{
  "qk_norm": false,
  "decay_shape": "sqrt",
  "train_tokens": 588100000,
  "steps": 4606
}
Each number is 50 + 10 x the weight over the matrix's rms, rounded and kept within 0 to 99. Layers, rows and columns count from 0.

# layer 3 MLP up, 2560x320, rms 0.159, rows 506-514, columns 80-159
65 58 28 45 52 55 55 55 51 34 57 58 31 59 45 68 44 47 44 59 44 40 59 47 53 58 23 52 54 38 50 53 40 52 47 47 46 60 46 51 66 36 32 54 44 45 55 43 55 55 40 39 64 51 50 47 51 62 48 46 46 53 48 57 57 50 57 47 63 47 60 63 52 62 62 29 42 45 56 42
51 64 60 54 47 41 53 52 40 51 48 50 58 68 44 43 62 36 45 47 52 56 59 38 55 51 35 47 52 50 45 68 51 54 42 49 51 61 38 66 54 55 50 52 51 53 48 49 50 39 66 51 48 53 48 48 54 36 46 53 38 62 46 55 47 35 50 51 60 73 47 51 53 36 53 32 53 65 62 43
51 58 53 59 71 52 50 55 66 51 41 51 53 56 29 65 37 55 43 51 54 49 47 53 33 54 50 41 68 50 57 32 52 53 58 72 61 40 37 44 43 48 57 48 45 43 73 56 76 67 44 43 65 52 28 55 38 54 54 32 53 31 52 60 44 49 67 48 77 37 58 45 47 54 70 35 44 63 36 43
48 44 51 41 28 24 48 52 49 24 65 61 35 47 64 61 49 37 37 54 54 52 33 53 51 43 40 44 69 31 50 43 68 47 48 43 60 49 50 49 56 55 47 58 45 45 39 53 55 63 44 48 64 23 59 56 59 51 54 53 39 47 44 53 43 42 49 49 51 47 43 50 48 41 62 39 43 56 52 61
57 56 79 51 48 45 63 48 61 49 66 41 29 53 66 51 45 54 55 39 63 35 45 49 48 46 37 66 45 65 70 43 43 40 34 49 37 54 39 57 44 58 55 65 27 33 48 57 48 51 55 57 54 56 53 48 49 62 28 49 65 51 54 59 39 56 50 70 41 62 37 52 29 52 39 63 51 42 57 65
44 56 58 51 58 58 42 62 51 47 40 41 50 67 36 49 51 47 32 50 66 64 62 52 48 52 36 45 65 58 64 62 41 59 33 65 52 58 65 38 42 48 57 48 50 38 56 63 53 46 42 41 42 32 54 31 47 46 62 59 28 42 47 48 50 48 32 36 51 40 41 47 59 41 46 40 35 50 34 65
45 36 40 53 55 49 41 60 44 52 47 51 54 56 46 41 52 55 61 63 40 71 56 51 64 36 39 56 52 50 57 58 45 60 63 51 55 42 42 64 40 52 54 43 38 39 45 59 39 58 56 65 46 49 48 51 31 60 46 55 54 60 46 49 62 43 50 54 49 43 57 49 45 71 55 40 48 50 52 48
59 52 61 47 48 58 74 69 61 54 65 48 32 52 36 55 44 60 39 47 47 46 47 50 41 41 48 54 49 41 53 46 66 40 48 51 52 43 36 42 54 45 49 57 45 36 44 38 45 54 51 45 43 47 58 53 34 50 54 60 45 58 59 68 56 54 45 57 48 44 40 64 37 55 52 58 57 56 57 62
52 65 53 52 41 34 27 41 43 57 42 54 37 60 56 67 63 48 66 47 48 49 53 43 35 55 61 45 48 48 61 32 33 35 58 50 62 53 42 48 38 57 62 43 40 67 44 45 53 38 47 53 63 45 47 53 56 46 49 54 47 55 44 36 45 54 54 61 56 57 68 43 76 57 63 41 58 50 59 44
# layer 3 MLP down (transposed), 2560x320, rms 0.127, rows 506-513, columns 80-159
29 47 54 47 48 48 60 63 57 47 53 43 55 41 52 39 60 50 56 52 37 31 79 49 45 41 52 39 44 54 54 65 42 58 45 48 42 43 55 56 48 45 41 53 67 28 45 38 34 52 62 42 63 55 55 67 41 46 37 48 45 57 49 48 58 46 51 37 70 45 33 43 53 52 50 46 50 48 52 52
42 48 59 63 44 54 44 32 53 62 50 45 55 52 57 58 41 37 51 47 48 39 41 67 70 52 36 66 44 53 52 36 55 60 66 61 43 51 52 55 53 47 57 61 63 49 46 39 54 59 44 45 51 60 64 45 34 43 56 55 52 35 42 41 55 55 60 48 44 47 53 34 41 58 56 55 55 48 34 43
52 44 51 51 63 44 33 38 19 38 31 56 41 53 62 57 44 46 63 46 48 48 67 54 70 43 45 50 63 37 45 37 65 54 48 48 55 58 48 45 49 50 48 66 51 49 41 60 55 43 37 60 44 29 46 43 42 39 68 51 62 44 67 53 61 52 54 58 44 61 50 32 46 50 56 57 61 72 48 34
54 54 52 48 51 54 55 46 43 36 58 66 63 51 63 61 50 42 54 39 49 35 48 47 46 42 66 30 43 54 38 41 51 55 38 56 50 34 45 72 57 48 53 31 35 46 56 59 43 38 43 45 62 48 68 44 59 71 68 58 54 43 46 41 42 48 66 56 54 57 44 57 60 43 40 60 49 47 24 40
52 43 74 44 58 53 41 53 43 56 46 57 50 49 59 23 58 35 44 54 51 59 52 68 50 44 54 52 38 51 46 40 41 41 47 49 41 39 55 50 39 54 89 66 58 40 53 43 68 36 51 35 59 51 44 63 47 41 38 23 57 45 55 56 40 55 60 53 47 45 52 51 49 34 48 78 45 55 69 71
66 49 31 55 67 59 33 58 45 48 59 32 46 58 41 70 49 57 37 45 29 49 74 62 40 57 54 68 66 43 42 46 48 45 65 54 45 58 73 41 70 39 43 41 47 37 50 74 50 37 32 39 44 57 56 49 45 46 42 29 37 60 54 42 32 49 54 40 66 45 53 48 34 43 28 45 46 64 50 65
67 51 43 59 48 68 41 44 49 71 48 56 52 33 30 60 53 56 47 49 55 52 55 45 37 61 57 53 51 49 45 54 52 48 35 59 80 54 52 46 56 41 60 46 70 50 61 50 51 43 58 53 59 50 41 46 51 57 65 52 60 47 61 27 44 55 46 43 53 53 55 46 46 51 53 54 45 56 50 44
34 28 39 56 47 46 47 25 33 35 46 63 52 49 77 40 39 41 52 50 51 67 61 60 56 49 35 41 49 48 49 43 48 51 51 36 38 35 49 56 54 53 50 53 58 53 51 46 49 46 58 54 47 39 43 59 49 32 42 61 48 41 30 50 58 72 52 51 40 66 53 50 34 53 54 62 57 55 34 48